Each number is 500 + 25 x the weight over its row's rms, rounded and kept within 0 to 999. Layers, rows and columns count from 0. Numbers have three digits each. The size before them is the row's rms in percent of the matrix's.

# up: layer 5 MLP up, 768x192, rms 0.0749, rows 336-435, columns 128-191
# down: layer 5 MLP down (transposed), 768x192, rms 0.0539, rows 336-435, columns 128-191
up336 093:495472490476501490515500518462496529502512474496490525496464501533503500511482477512482541508490491524485493512487495488440502456485503511517487472474467498494541486454505456519447524472558537
down336 096:502517494526507518489498461548514488521493494504490489485523476469498499488524503478503486503503525488527498498535477505536500524510494515463489531536527529504476513516507565464515476482447489
up337 089:540474469510495525528473488512515484491489464495508510534513474484490487457525552538443466485511472497564468501466501470524541487470499511494498515541486511505532470502503492480480528486480476
down337 107:473542525492484487444539507469471506499506520496485479483482546494509513530484456451546524511490541486466512515535510559505463519501479473530504487471524490499484526506481496524504468492508521
up338 093:488533514509421463533477499486504481511472440556507485485502539494462521500519495505520520449485510468520536493478495503470502462517498483506504495494520515482539489470488518511499462467506524
down338 085:533495483478569530516531527497511494484452513433519479474525479495533504538501471514493467567523529490514479516519500508483507490497504530497490502496512483494485490540505490463470546504542505
up339 113:487470510511469468545498473476525479494483509506505519551490510434436492477507486501537518484531532487487470504537444500487531456497460502524490507509485504496541526491493511521487471501548511
down339 094:478495544451498506499500491488531490479543512513500461489473545530526462565460493486503483530565469524511465454479504483488476485540550474518514484486454517522514472515489479507492509476528536
up340 092:504522511524502495531503461533494477477469480531505492540506473471485448522447500496484501512481460530493481461456529517477512513528442496486539519503490520504534516480470453472493497506497512
down340 097:505486488495508518476504555491505489531544532466499527469495550497485541485540535502515522487494533480540515515547462484516493494456550513514468478530526481505470495514529514526492513495505489
up341 110:541512488486531485476479500512528473487479502502464471535553469489493520545485505470519488506483483505479488496534451486535476498519486470517538516498484484502492495509478563475471531518521463
down341 102:497522484517466464537548520515468525469527511505472517503507527476503488497517477541501522525487520487526491533461509522445503474499524508546437478487485542522490471459511465529495459506479500
up342 080:536488481507474527481489525481511480478464501496517511523500490492498550486503518490530480477518542520481478503536513503508498530512516443480507501439522531536469500509498513501481492496527502
down342 082:487511516513525487528494457517505533486502508505501501469499510501501466529480511536470514498482465476522525485453485490493503453467480550526486517539461497457553508503501500519528505478483499
up343 106:528495510516489520462537455557469485531498478500480550454492519491500521494516519544493506514538444537464494511543513505473501454500545486500503510461502486473459513507511509498520505511515497
down343 104:491523494551504460540486555451507516503528510484540480500535464505522471525477495439542482506506550491500487506523511512579512481492514501509504504508494547494548519483487518484538490524506474
up344 110:547521500558520546473525500524475508475525502478464514467501535519498467484454553490525544535482488477442481495496483527504470490494527492505501504464452507488520498456480482478529502514464519
down344 101:502501496450458462521508486475510459550500504489534468491484496462473530545521461503448441513517512465521514509461495519476502494495493506544523512508539510534465482500491520541494519493535453
up345 097:490482477491488517506481491516501495479453501498528542498513512485494509519476464480531451436504488492510454479519441543535563494527515518490486511549499537479522534498493531497532466520524533
down345 102:523542517517475516513539493491482507485550463501471465512499522492508476491508524501473548535510514502477525531476535487477420485488480484507548491454502425515457477473515480502465511493466463
up346 081:506495490509480516511517516515468502477490471455531490525518502456454492499480506479533518489526521489477489517518446505484479476508483514550506483496464518489536467438478508489525493460536515
down346 119:510494488517477507510512499518461513486497467464533502509520485435464512502487506489535522486513526485471503504507432499483491456506469507604505483506477509500535483430488513471523483481538524
up347 082:531453507468538483520468524513475517483495473538472535502473480478473564481476466472444481527518506513549507547516492501527524470520462491514479508475502491489520528501469501460483492494504552
down347 081:467548483519475512505560500463516478477493529488529471496510550528513420521522514527534521459481482497475493450501487520469495506481534518500511471536485532517477482481499496532516503484527449
up348 097:541459492476501516511482509515502446483512517497468526462507504486517515513499486488517532468498497511492556491474499521496497491482478490534503512488458532523511480481520518506489514559520508
down348 093:483502481511476493503524510509473540513496504545516478512523486505457505468492505513507471508477513497509497499539452513525490511526495523474516475518563485523509502514464523475518491481514487
up349 100:522479502490453537520487486464522449486504517509556482480491494498488522482496538499488545504502536506488507518474474469506537503523464513518459502510471502460483481539531505480464457510507517
down349 101:482543497487518509470487472513499543480515503516476520555511511476499517522490485504503431497528481465472472458499506506520485470477545505562529467477514498522538524436495505493553526485499497
up350 123:500525478503475521499495497488497491517477492443508472518492537453477483505484476481561485495502546515490479470505445513503478465502479465532510399517514455483488492504502495526504472528474492
down350 131:510490526503512493441484511505541506495445451491512505521486491484480496486472484518504475507501501543482507512496512497487496504461537483540450535504483485497512447482464469511501505498553440
up351 100:497496474535466485499535520511442504484467450487509470521504500476482494506482512519542512484549499501493502494509453517459492472504478499551502472485458543494530450449511498470518487462528514
down351 071:519505493514480489501525533527509503508497464493534531515536469440502487515506495526538517487493509478489511494502404511491492460491475509566505495501501506486530484452488515462505478465540531
up352 096:515480488548487536527516480509455517485526473489514500466512492514501561511512506483516537500521471520503495503514512490521503501506492536495478521464457525505517512491485464493545530496502501
down352 104:492506508467486486465476525500480485524482523522479482513497500491496434544473482506509477512481509513518517500474441531459501483492481452527522472503549475499506483512483524507480484503504499
up353 102:556518523570457508519516472486491501497489492495487506505492493500475506493536495512520502483488511501486479549492454520523499495460505513522506487453469493517521546484518430521504503503490563
down353 097:491504460392521513522491489516525461511520501455509500507478496528514490499483498504484479502505492484518495437491502514466475484485536496499489485505503484517511485458474561505534490544517470
up354 089:469483516500463472504522498537496520461473490519510508496518528514510522467489479507497482505533464496506517495513491532519448472481482508495511533448484515498478530495485437475485476453563539
down354 086:523515528500514525494491506452509482514519494488487499498477465477492475517531516485531534515505523484493486503495498469482503498504521488514466494510513504489525503507523538530507502518479484
up355 098:509494499544535480492534513511481469526516477503496485513457523479509510494507530505536469466499523488488505538524496488523523506519491552499514483517513532501489452473479523487534526501497521
down355 103:500496473505467521502439473485504525485475501503535543476524512513477470505502473504450540521483456497503494467480461499485494480496491476538456522469470484518542537511538489495499485508506480
up356 098:441516467522430517491544538465481476519472488457543498509479487485510501466475529468488538487543509513518512517496511483487465502509504476482538498565465477512510478475497507478498482523449451
down356 093:527486508483537480497474479526529523476526517522454501491502502491508493499510464554523461515476533486465515468509453491485537515470525503519486486454513500481492523501486523528520516487549506
up357 089:460501504528508525549478552524485523474531473503507456495479496487508498545511488460528439491535499454494510522514529559448490477468527502538498459493496487482548507518520492469472475535491508
down357 088:501497491469480485484498402478486474488473487515496546504497525497503509458479500534471554507456499550511507493491466472533517522515496486496493545504484518503482504494521441544520526491517502
up358 091:489498510486490514511496564542468467497562475486520485523510523457513499529498496449516490526488477437503500480514506497524498460450529515472507500508487504477493486534476482489528488519510536
down358 101:506482490508471482476526451464499529498451516537489500484518464545496511495499486560521527472522506568490495514523508504479486516531494473535505514495513491511532488477503524532461499488533476
up359 101:468523459534495491481546516515507517504515503471502495499513497485469482519485451541488531471473511463507525521504476489516507527473568533525488473500477488516476543444481496486570529519473536
down359 094:513498514473520531491485474475497470456511495465515499519457496526488531502541490482505495486540505459513445455466519514485509445499478470540492503486547497492514451515524535541447470483504507
up360 099:504487508514509487465461489512511479484497515466482478476481511518460465530506498512465495487473485521477479469521487523459512481484511481570548502501429501550531456510507484545527511524481540
down360 101:525518482451510540480507457501526519547471493507526503478527486480478523462505503533517491490548513501470520534517525483531483535487496521514458519516549494477503482482500567474454481480481510
up361 108:471515498488476495530469515500465488476492517476477522537515485476490495513473487493519530479508513492474534486456491542469482481515428469508502483498464493505489474467476485503512515492524502
down361 112:516455454540513511488505542512502466490509509496511503554457492485471487490504541501520512502475483464521519513522463469534522512502481513520524556458499489521533487533505499477503464518517540
up362 098:461528492430499497555459510519475493501491495508512508504538506478464491489526510489540590495499524489483481506470528539504511484466468524515490509524535507496555487449512483503479463491503489
down362 096:509482509577471483453535505475492498472503496513517490483479488523536503516504499525452446515504485507485533498513448488497540497538539468488529487463480499495463498553501494480517531467519502
up363 108:441518502474472492499501449484459463501442491491546494446521477478506489490500514482495503478517510507494493514517520487503475493543486506503482513522483527495525521501547456493486493494522552
down363 092:504493506506517478451477524516515480505550511461468520544482498538493478471523513460510487487506572475498502479529498491481512509466540480519527470516516473517481500466490533483521514470521476
up364 103:494492506524491537553465527503449496466503521496494518533527534490507479512471497492490498521527483513479514481495472550441501490493495516543515500488436472518529499488513471514489513512500455
down364 103:494476468509478442530469508493525525505507470512539475422509506529485511510523506442456496547487471488540501518547471488521497489556508479497501479501509545504510534510516515470505510529536544
up365 104:504493507473505526496491510479475498516481494435533486536550513477512501488530502511498487477477549471470539518483471489490516413445481505492508486456483516505536500497505497462479592540532529
down365 102:506495497522520478469532474531531504492502534552477512498473493503473487517491535506514520535546467468520487479517499490465498571546518482496517491551507485476473508497501493529525410474478470
up366 091:508479472525474475517466482479485483465481509501462495519520513515513486486550507506471530456463489514504475495571505526496508519544500487524532521487452514545508471498488508506510517496501495
down366 100:485518541465525533474522512494522504520518491494519507466483480424497494531458513531532470521544509487492510503439495467496470468458479528477473476512541492474506502477505518492457478485508492
up367 097:510458510478474505515503515508489558506510504518464511535468493478471498532481528506527531457549540463528497479514503509511522493493478529478512496458495467502499461498513536507539427514478501
down367 085:470556519543536510505500462508514466501528470480502503485510535515523520468498486533521452531443441545472491513498524477496472505495514496493509507532502534509481527465519490492500555524497538
up368 084:494471488529480510502553512508475504458505455466501488541522492452445487532476513479498500505520516494485493499529423495472462484504501501564510486494486494507530465459468525487525498491531508
down368 103:506490499517468508504538498516461517492498467465521501524522477442459496514486506494512515497506528493463500498513432482481486466503489499621500490494493494510528476445473527461502499493539522
up369 089:499472492502482473464507510451478529491475514439488507499524496506522487531515489495444519492480487513467505501520501471506505436472505499505536483466488510545490505489473492444466488504497462
down369 099:515516522514531534521503481550511467502503483545537516486475501480487507492526518491530494520536483468521495483469477524489499553515515490455452541538520482484521516479527497535520499513524544
up370 096:525517505509504482488497488458448538488496491518480494469525486463503543540531461495516490506477466537511497532502476498535514494487486514495506492508485501514534543494516531449482486522546547
down370 105:489491506498504523489522489563548441505499494496512493512511507530480454486483529506483485453506525460508492492474505517451505482492520500516468503483515478515493498483510492560502518479458476
up371 124:484478519468478486511483467529491493488496517508505519543535507501452531480529438511514484455523478475484509506532514516500483451481486486527509500542485514486495458503475517504523481444510497
down371 117:531506489537513519525495521472507542475551488517497514512428507489516484509473526494507480520475539517496468508552499495513496526487521508501501466501497536505492476472494524510515495522520484
up372 099:506512493512477510494554510520481504472479484461530521503541486526470475456502473509501493508521519514501504473508501514480486436478469508519486529487504534491494514490492438462515498489510546
down372 098:498498493527539480483474447485488498522493554509493517508450510447510499533498510502526500481489498473494537538475492504497512533535524496527530456500482496534498497495485543529484509510491494
up373 121:523479490537504492513520520527494515459531475466514527505466500448493496523494484478535484492541518504508495552529433531457475491486506488543519453493458474468520506474541459507530467498524548
down373 104:473531471496534510510479428467510507481549459486518459497468502513499540476465456475522494503483533542512502524532442491513505505542505513543508496496474491504506482511478479513489502482484534
up374 095:512482498526519538479468525529484519446492479477463492500526498495488487509514493507523502510508502505489477524516504506457486492546501477477554521500532477482511500487496508470528570520515487
down374 104:474499500481479469543510463493500480515521498485539509491490501508484506505495494505503495504484463528511527518497504495540499469460462507543434494498480503504540497471475490530492449501517497
up375 094:486530510507491493498486550483482521525532505507507524488464504473514492500431503521487538485492488464498524486505509487501519470483469475527542513502475541478554515459494486502554513520477494
down375 094:506490466491491496496539466502508469488499495496473464488543504505494518510543526465490475517526474539486507546525483522494501497506510522466463498488509452514468479537504479464513497514559490
up376 087:503523517513512505546507507524501509513517479471485489553496510507507524504482523486478497465512492480498511524492513487501525522461511506480493509482473491477495523492521518471434455468545454
down376 091:529460510467482480489495496507472507489515484525556484484538495474474448480523471494507499502513497498502476474496487527516495472493492498537504482481539520533481469492500483519554562516456536
up377 094:484517527533529487481488543523502488482483544499495503481546529510499530468503523504464489506529468492495524499472510486456477499485500514523512483537479459463538498461479509479521491489517501
down377 080:501495460451507498500488463446524504503476487507504501497490504498467462509490495470508549482510512530510510560499481492529533497530507475556487495475530520497518493513520477492476520507504482
up378 103:527517466539418523528487532506487512497497495496536503526537484447495553526448497488503531486486482500501518529487492533471472483515485511496520540543478486524490490525455513490549451495510497
down378 117:466489532463562485481515449505502499490525501504479478519469486543496436494561512500509473487525509493484503502492496499530525491499490461480477468474531484493500470475504508519430528497485488
up379 079:519525517560440532458512489509455478507497539487538497555519478462486482486479504470466536507487501527508510486496504494495471529471519469485531480552502482462513485476515534508544513507497501
down379 075:501488501459567467517469515508565524507521470510465515467486522506501491506523499506515474515495506498483478523515500526516516469538490522550486509453521518512496487518479487481475494504502513
up380 092:543516468522539522508485533534489546486518558498491475496528472509531521507483476465556492495470547488497483478495508497467494467482434504503521517509469513519496535499497487464502516466537459
down380 095:477490551482466474505507488488495438479487459517498495512498515494480464492500519536480479510498485530498540524467507529523529530515560469491499501500513495491508459497486523547525532537510518
up381 123:533505515546515480489468462510488542498489512499536486456542548469442527491495483495520500480526491508451500489519493481513441498537476491504505487518460483518549486513480528479502484476501474
down381 122:537521454498509563498506531492504509507489535509499483501506492511505500443488539484547515481545500479497498509494533526519464512496483530504516526536489506471456539482492492494475527507458512
up382 095:508543470533459504447484463513526474544511494506503490461506504498450502536486507503484487482511520497519473541505466508505519496493490460511506530465519491493497491481483535504516463533509540
down382 108:483460533483541486541544505480473511461492483503489497536505489483543490488504498518531505526488502493498535446500525495508469501480520518455494469509469512505490503512491467508483522449496506
up383 095:497498545515454496523467461498475420491533503466503509509526500455467531492458524525460485485493509505488487512534521519517474487501548508520492501521499467502471490476532498502509460513526509
down383 107:507499449495541510476521552504520568474468516516508466502481484522517455512520499465549517521503483471515499495468473490461508522500461521481523488459491545493509508555479490508504494497484492
up384 096:504495522505480504495468522510468437532501500473501524508498514476451454489502504499517502509541544452473488498528526492474526454476533442542517510532498550518485477473503493527492525538526516
down384 093:458531487483522505484560476477488562471489480535526516491506474515519518497491467492516478501450498519491503513475479487504482508479450553497459472504517518471519518549482490465492494466486517
up385 103:509472496543454522521447527495493439489501496498462541492548499469519510525518527486530494480538493521437476525500515487490491477475520467505486521475482529511487490515470489506512448479498496
down385 112:502487514478528486513574477534509592488472503519535466489440504527457497498487507459506531500509487496561512468528490489508475503547470520465510459530533478498532478501531502467491513520500512
up386 092:513502474507517528554519494492524557490477497519586483494533539491474499506527514484449498507483528488504523520501479485513523485505503483499525514497481521510479521498479525467525537525463481
down386 089:502516524515509470450470492495493461499553505502426520487480473472526497510476490509540496496522469486510492472505491524498482520515503508486484462471520483501546495531499479525486477462564531
up387 092:494504531483463497512528511517477496470512481496510538559523527497486471560460444501557510505467476468508462507535451528521510488464547491459487474477494506461464487495444496516459504503528496
down387 099:490469478503510484488483488491515514534510503496491475428478478476490515469524564479430499489523525501498535520474531489485522509526448506536508513529531492521508493500563507480554522471485503
up388 098:494475545488469510495506518451478512508483465502509523477490542483471474555482540521522527506522486440501516487497469528471462472485473506484558521484495541473546469482473522498497488486496480
down388 105:481520448499518507509516484557513506515513509474497498531502497505513525466516475488476514487484510540486501510496526480518535543510545491455448486501490458514447549519508493474497527487510496
up389 087:475516461499501473435528525473471557491462534465520516529491522484491478485470493480493530531499461488468517496493479507485513496480459514490489489498460493537494505487463514502541472506462469
down389 091:532470538482502538544513489525535441478519512495503476482531447517508506481517491528519478498504560497570475501498531505497510497545507499528493523495546516488519479496532479499477532475528537
up390 094:502499468502496513521509478505503449484497498471562518507511442469495526511484483492505535473485480533531485494483475512474493472550505513508493484541477500473488496469448500501457526503542497
down390 111:520508546500510501496496530484524547524518527503473480497491533539499443495536518494491483514525511460448521501507516477529520503479482513465506505482528487523516505543517486501528510471451500
up391 111:496526543490483532482501505555488460511481515525482483521559509489500482538460496486494472499500479486452501473543470471509524512484510479515497481493476487507503513535441504479504509514500478
down391 121:516497451523510458539500493442503531459539484475471528472464485483543501498546491527494501509516533503504531505480517516484453469508539520487466491511510529522499493502548490509495490481493542
up392 097:516490496491499460496508511528512534521491497474471484522542438513476528463483522507520484507495514488494472488499496497482517485534524547513539474474516481510510468520449514505481513492487498
down392 102:499505496501475515499511495467496447476506498511512514486466529460542504555532500488503502504514522483521514501527496524530489497471488469509471548504449534483498541476525501507517466499519522
up393 091:469545497523481527521520530506464539438480492484497477452506432467488470501464516497527490472521488491499478511493480503520451494495504497472487510497490529518483483491490472515502474537484496
down393 094:503467506487511481525493481517527446557519471480512532534483538530481496490544499503499527522475486517521518509514498513487554513504466515541512520485491473487536477515522520487489537460496541
up394 119:539479509483467516542473548494478512464504506483504515527533518475494489547479546494500517501516514509490494513489485515480470528482450459513532478487502539465491501488494525480507486518541546
down394 114:533498490470488515536510518496487535481515505467524540501506511519540504523490483517488507495492507550510507494489533512467473562487481482410495509506517512469456488500495512485522485495553506
up395 091:494482533473538477516483497482517495557523493453540503508505537476477486523514511482473534474486502492483461440526482484492490482483460478494510493500512510498507477501539474491485438545482513
down395 081:483522480542448530497512486542512482448469504489466508500469479504530516500483504514518514495516492503492507517468532486478513531515551504518482500497497500521510502476495495493521542469502490
up396 105:526458538511426519510486469548478506526496471508488468542518532497509484470512505506510513514551500468509517515504467517478531521518488436506557507448499508490490475533502553526477514501530496
down396 108:472547479513541476512494539467504499475528509501500556492497465485510501530513496498467495502460526526465484461503497488512513494509494521472459503518499495512533523463497449505519461501453513
up397 095:516522518502435512475563532515483501455500500500463529458554466491488538522495528465489483524516461493516521479532478488515449525511485506527527520494480512482535506512470512469504510515499497
down397 098:496475483463519512513467432503497498504513479491526494521459550480556493498510457526507545434511527492499460508473518497513506498473516495485485491497508514537485470487556478536516501472485496
up398 091:507491516494479503513492479503474540496505490524481491531486501505480496478529506483538500504469509508520524547485479521497463514497511534514503499474520463501519508517486507524495485468530529
down398 101:517502483496523490481513512506481454514495515483510502493513490478507485504476492500467497514531482483498457445508494500468539497493471456492485523502481537515504498478492510469498523527453476
up399 093:502530457511457519502508468474495453508505491483465524509507506458484518473524472522525495503506558479511469500489500453494481477517455522487498453498472490477547511468493514452499504499501484
down399 099:515473548470558509462499544506536518510490471501539471530485492499488448487480513479467513473501448512486471504517483535512496524474535456532504513483517510516438473528477463563500505514489502
up400 108:507502509476484498522552463460505528535477483479480469543514504506417445537499498513504521504512525482496527484483527499492518481461427498504502447520493505491511495512473516490462457479510527
down400 101:509525449485451534507473536501496499482485471524528523466488465506542536471461516474490490467508490488491499492539464491560496506537533466577508530494521507521483465484526542523484518475505494
up401 103:503447468476506481520485473503478531529548499490496527499499527465470510519514528492533543495519521490485499536545493522455491468504476459517494497500499519478499515432498500476501470441541501
down401 090:485504553496542468482534517531490489484481535516505495516512491519502477460478514492515494501460482481491512520493525480514509487484542524578513490438496498466526486523490514516503522508498529
up402 097:483460512517497504527489520553466503455513478489515520519497462462467496490501500489535494491534519480471487511531481519444477490478479518572508485530496520486487480470526501461537474466510532
down402 107:497490507504483520491489497532478513480531454486533500488522438448457495487491514475533517521520509502463496512539453517472496462475483521627518481529505489508504517463509507418522482458514530
up403 091:491506477479495534502504476552468485469541484518479486526494521460492487493486523510509513440524516493534490499506465468513502507499478470498507464431520511528483479528554436498503528505551517
down403 087:490490496537502467516487515466472508496505477503520520477492494510471515508511501486505482534457513519470497493484513557475504478521527552584501501528444514486521518480468542503492469510486470
up404 091:543465510497461519468508500510461511521511474458514508495481493487487524555471490556462497502528459477479426489478500530549493505439546501515497529470487525511479465475484463471495514514521489
down404 097:473531494511547474512492529479529487462474511524483495515513521495495480470502514454530496479482525500500565510520497469437503505529455511477501476534516504491502518505523511522527486508493530
up405 102:483484500473508505473530466525516513503489507476517504511511509514465472505490541491528522536537528501499535495481513515506469470498488522498490474535494502504489498453455513474516443451549502
down405 125:504517531505487521508465536448479468522502492532470507497495527467529515511519486522481506470486457486516502480526477488464534536524505493511530514467515512492526505538520469521500544529466514
up406 115:475484452497479499481521500499471504476507507501468506484502528520465457508505531474477506494543511502499506504521506527485473491512487467565506512539452497479509462463459519529549460486531472
down406 139:523505558505506520540467503469497513538490498511547487520501474489497541482503491537507515486463458496464488507479479470481509479469461532485520475490543526532519487518530493470444542514466543
up407 094:558486514483450512488527486438509475493475512507486483494540487502527538528529522443490505499491529482514450472532502485477502489526444461499500485489458506553481458506553486511498506485491531
down407 098:445534504537509493488501531542503537505514489482530491497458488517451468462472507542507510505516495509517526535470506486551474520489517538512526469515525498456502522471470510499512508538497468
up408 096:482519552487480500466452492558473485479504499521467506570531522467520528540499500481508508495475531498494523514504476490486471502493486507503531462517506509498504487513523505435486516475553487
down408 093:531470457514518529539519481450532518476527481460510484446467468514456462480524516483485516504510466505483475502505529551501512506535509505509504512463485497503517523466459500540503482522491528
up409 098:473498534539480512515490563491492496492488489503480492549524536489510489465527482496460485519515512499461483443474469461471489468521492467486540487497510523510525471498493476450512529498528459
down409 090:500515481449488489491486445491506486532524477484494508479484488480490476519491510482527507490515479499512511547522569521504509500465516511529506511500495522488470528474515531508520490513488485
up410 115:496486479503449507554509444467503509491526522513479509521504499460497529508506502514498465480496539470505489496511495516501521481473475488508481440456465514490505508498518453546474484484522565
down410 102:527489501496509504525525479514523512511524478486547444476494499519479483505475493463531443499495513521489485484494526531458473517481546508470517502517524486531522482471503501509548486503530506
up411 087:499470495548480532539483480468516469505513479499529537498486431485476511518450495517489490489516508497460473514483471507478547477526508514491528514506478534482539469519487464506522482514487491
down411 088:508515502472526471477509540524477520492486498485494469499515563488505457484549511510493514496489512516519521489490507505496468517448494476537478513481507494529473513446527498482496516485499503
up412 097:535482463492501516513516496505507521451481451505491435527500527501509510501490465499473515506444514505491459499521505459477506519495538498510529469555490566473479497508477511470499447482515483
down412 094:490498529517531463500476500484496503522523531479484528492495463520492498524540550492547490495528476502492526514493456531523486494516472516508495562453492433537528497475530492518536537513518483
up413 091:483512498481460519520525503521463514484497454508494463547505518506486537487518509521564522477515479490495487487540486424469470501559513484510543493482497497491487490484488501467522496456538497
down413 095:508490490530553490472471489477531478524504554474520524470508525489512470478480508460448481512500524510507498537475522553473499513482473537518454515500490525512495493508512510538475523521472505
up414 106:481480480535505474517468504535510460500526496503479461510492504464487482521466492491511484515508485473507517511515469505479518479489526483511574514468461459501467494520486521485549511508538474
down414 108:572544555478498538495529475489510521495521477480526531495482496498516539506491481501513484496503516490471488489482503499537512510493471522467470488492526529493503504457510464518446473504475521
up415 092:534516485516517478527492534513484505471519485503511472484494441500464468545480523515495513496509511552513484539509449494465551513511501531469480528498484501484488504527479484487574473479492453
down415 083:479477478484527503487517457497569499545482486460501543545494553503500535466531502492510533509482545448497498454535486513537481505475493491560559524496510480488489465480516485518472497502483553
up416 109:492504454506522515462531478505478490499509529488502498496525521484485474486476461532481516500489553466523486440492494497501490489545496503486435489502454519509501488496481477515494453494524470
down416 101:503504469507491513467497477492541478523511526460508515499478520522483467514474519505458542452511502429531504527500490482488505466494474537585517489487493513495522442493515544505488512492475510
up417 088:500530505523513481530467498506496501484462475475489493498473506448470496486487546455562487510490512438497485514509511506499531537478506528474534487487522514483521526503516563493518539493495440
down417 097:508482487495489528477529502460496502529521527501502509500514494524526472543496480565460509458518505541498497474485477506500488476503486487513483511534473500538502482514478452504478455517502546
up418 095:479466490516515496454533545560451588499501504453542516528484488488499509497502519461515528458460537510494499512515500485520467486487485539501504414525475496510513483476488482482530488498526486
down418 089:498516523493472518553476476432510415491516497494506513486510509513480524515495484515521467523506490510479511511493546531485532478515502453517458580478536530517535512491521464509471492502451503
up419 086:537514522539481516466503509494526516499505498515502492499501507474498523472547486484503504510494515499464477526468469524519513473490518487473493471521523461512514474501487560493517494528495558
down419 087:490489476474526477515522517513442473481482504520491518492485483504511473537471502539494513504496488490537519504539510482486488547520486516530520540474450513492504531492502455509482496500503459
up420 103:512467434551492519470538528505472509471490439519479473479497478480483518494535496576501502474477492509539467505505525484505532519504517556502491492495496522503488448513507498515502462523488524
down420 110:478542546498501503497452463495539465506475547493494522538496513503487493491464518453539468505485530472449544519487481500485481480519464456527543541498528490515541539482499520491532532475525500
up421 101:531495489530479517488475491529495449454504488515473514546495489468508469525464462521503516480535519520504477488514464516494521490513531470525506506514477536473488483500505450547511508540503536
down421 102:469471459500532461515496508495477559494495498484487499464491518534488514498493537489506487480466458488486505507475501511489440518519479491485498482457473455493525499518494542453503488495523505
up422 103:482505538531485506498480513504480490493490474507472466542549461513443505484493480496522511478511581513497491514488483483510533462505423501523489491508534537519452479480490485493490498509522501
down422 089:455491485494489500530486455495497507520487539551546527476458563509528510520541489439482474509477430477519511469506522524462482481465535476524505523481479500474542515525470480469527520478509474
up423 093:522460497479482555492503535518468493499498503514512491477543463485463502485483501504492509504502525495482477507502487552458497513495544497483501503539496519508477513505490460458494489489437512
down423 109:477545486515504462518493469497501498510532500498475499517483520475541491502497469499530491497503482503496509502476511455516500489494440519533485481440510490494530493487505528546477495518579502
up424 104:537512471503506449521549478497469511533494486511509530534536489466500473497520488522487540486534494514508536497467502483495454477479446498514458486450476532487497489487485465501503521499533535
down424 104:482507535532482564478463506464513497461487495490521493498471495490502483498522466514491480490483486456494463517532494498476564509507529522498549498508531471499505495499539482491503473506488440
up425 086:512492495479521525494519504477489482536467506464473497510500504508525519530521520535489528495530534517456495495500461502517475489545486465497498529464450575488509457496470465492495512463556490
down425 084:507526527512495518510472497539513516517549516506542506475493490500474484474499512466512457507507422495541494521496526532506508537464528547566526447544523439505498550498535514504497481505442511
up426 112:468499543466455516546454530497486488447476505526493477492509486479491492513491471453515510504523508459477518461500470475498500479478469450521519508501499490489512508490489516504478485461545472
down426 117:514522486522493487458515454511530531487531498473485531511487474513525511504506498513510500455497496479518488545493505532516525515506540521486495469489477536474522522507495489491508519520490507
up427 093:484500506525499529530511520516429499510498499495519508489518467454485546527529485492476540488483475506475495491506475499495502498436453512460491526498525540540537531508483472491501476506506485
down427 102:530484474515496485503489497501548491465493487501482518501514535521481482513485530540527461483511565464531496528499508493500519498537574478559508471494441463492457467498543521481481492498512520
up428 107:490500486493469483502467500483424510484466523462529502484511517453493458503481505494503486497489504522463458542486490555493465513492491524536508511496523456476472511482517482502495473519541542
down428 101:516520488487501505459547490546534495524494505485493471535487521502523515469508512491501512524532506490500499461534478429494499446495502492449521477493479514461522559487525540490490462483541497
up429 085:473474482523483483489509502511430469498485475520489464469504490496475460501471502526498469508499516507478490508540518531477515496531495489487453504492503460509504468485525528484509480555455520
down429 088:539532523476519491496485489484564516504504512472488526501493481500510505506516489472509516486498485497531506485470475495530501528449494500576538504507500537509497521518486478517497518449552472
up430 090:516498484523474491511514511527454501473494476491513470536512533455455503522471495461526500483508517486483500510531489506492491441494486496518507482503489526480504467467497514478500485479526530
down430 092:516498492512486504525521513521453512495487475485539485517521499442461510512479510480540501480505522495475508492511467507494483441498465497594507487497490505489523489456499523455495490491519526
up431 106:479463513500504484528482511474530480492461493506529509532486492485504520484471517498538515512531552517515475496526483563531501509479467476511492480529456464498514524532481488488514472518494499
down431 100:501536505532483507474526495560466536501497485498460515471497481537512450537501526491478481505474491499490493521490503478472481469539508516506526510492508522515493463502510500496497497468495468
up432 103:484479495568487522522523498490472471502481473469490470475477527491498442520487484482547553514525517480467468457491505531502444504494482456525514529505513493498487525476514505478473491544515483
down432 101:523512487482503498499542540550534511483515483524513502518516464489507571491492518477445433503484511505524481509473484496466540517515545539558491462527469487530534504494485506498524493481503519
up433 092:521520494498528469440509515521474476489509510435469535492516489492492493487480454525472545535512508510506502443539400474478540516545508490523503499478505485504481496494495471510531513524521496
down433 093:499485506496492539531504487491529509512489508551525483509454524499496514529511555469539455470479502495525515555496579523475448484494500511520511499527476514470519480541511542487496465467470478
up434 110:485491451518482521504489526538503473461539502488481465475527508461520498515488507542480514488500523525518529498486444511513490468508491490537499490429451515496529471471497518495528505518545552
down434 100:488474457557503518499488509488458511463476511502497532483498480531502511518498525488494486543489477538507527540537490496417466532508466536538517512523470492515464507494534493489494467515501463
up435 116:488493482517502475511493500482477499496480534462500519503521527496428512490512500461520530470509482485501493519544484459490520483483519457508515505505463489477523460501513487498493473476553496
down435 104:483467504511493500535529503482518452450511504513474504521510536512513454560503470487491492514455491510516460484471518500491483538537487500510503434526471500514524483514474555517485514518566521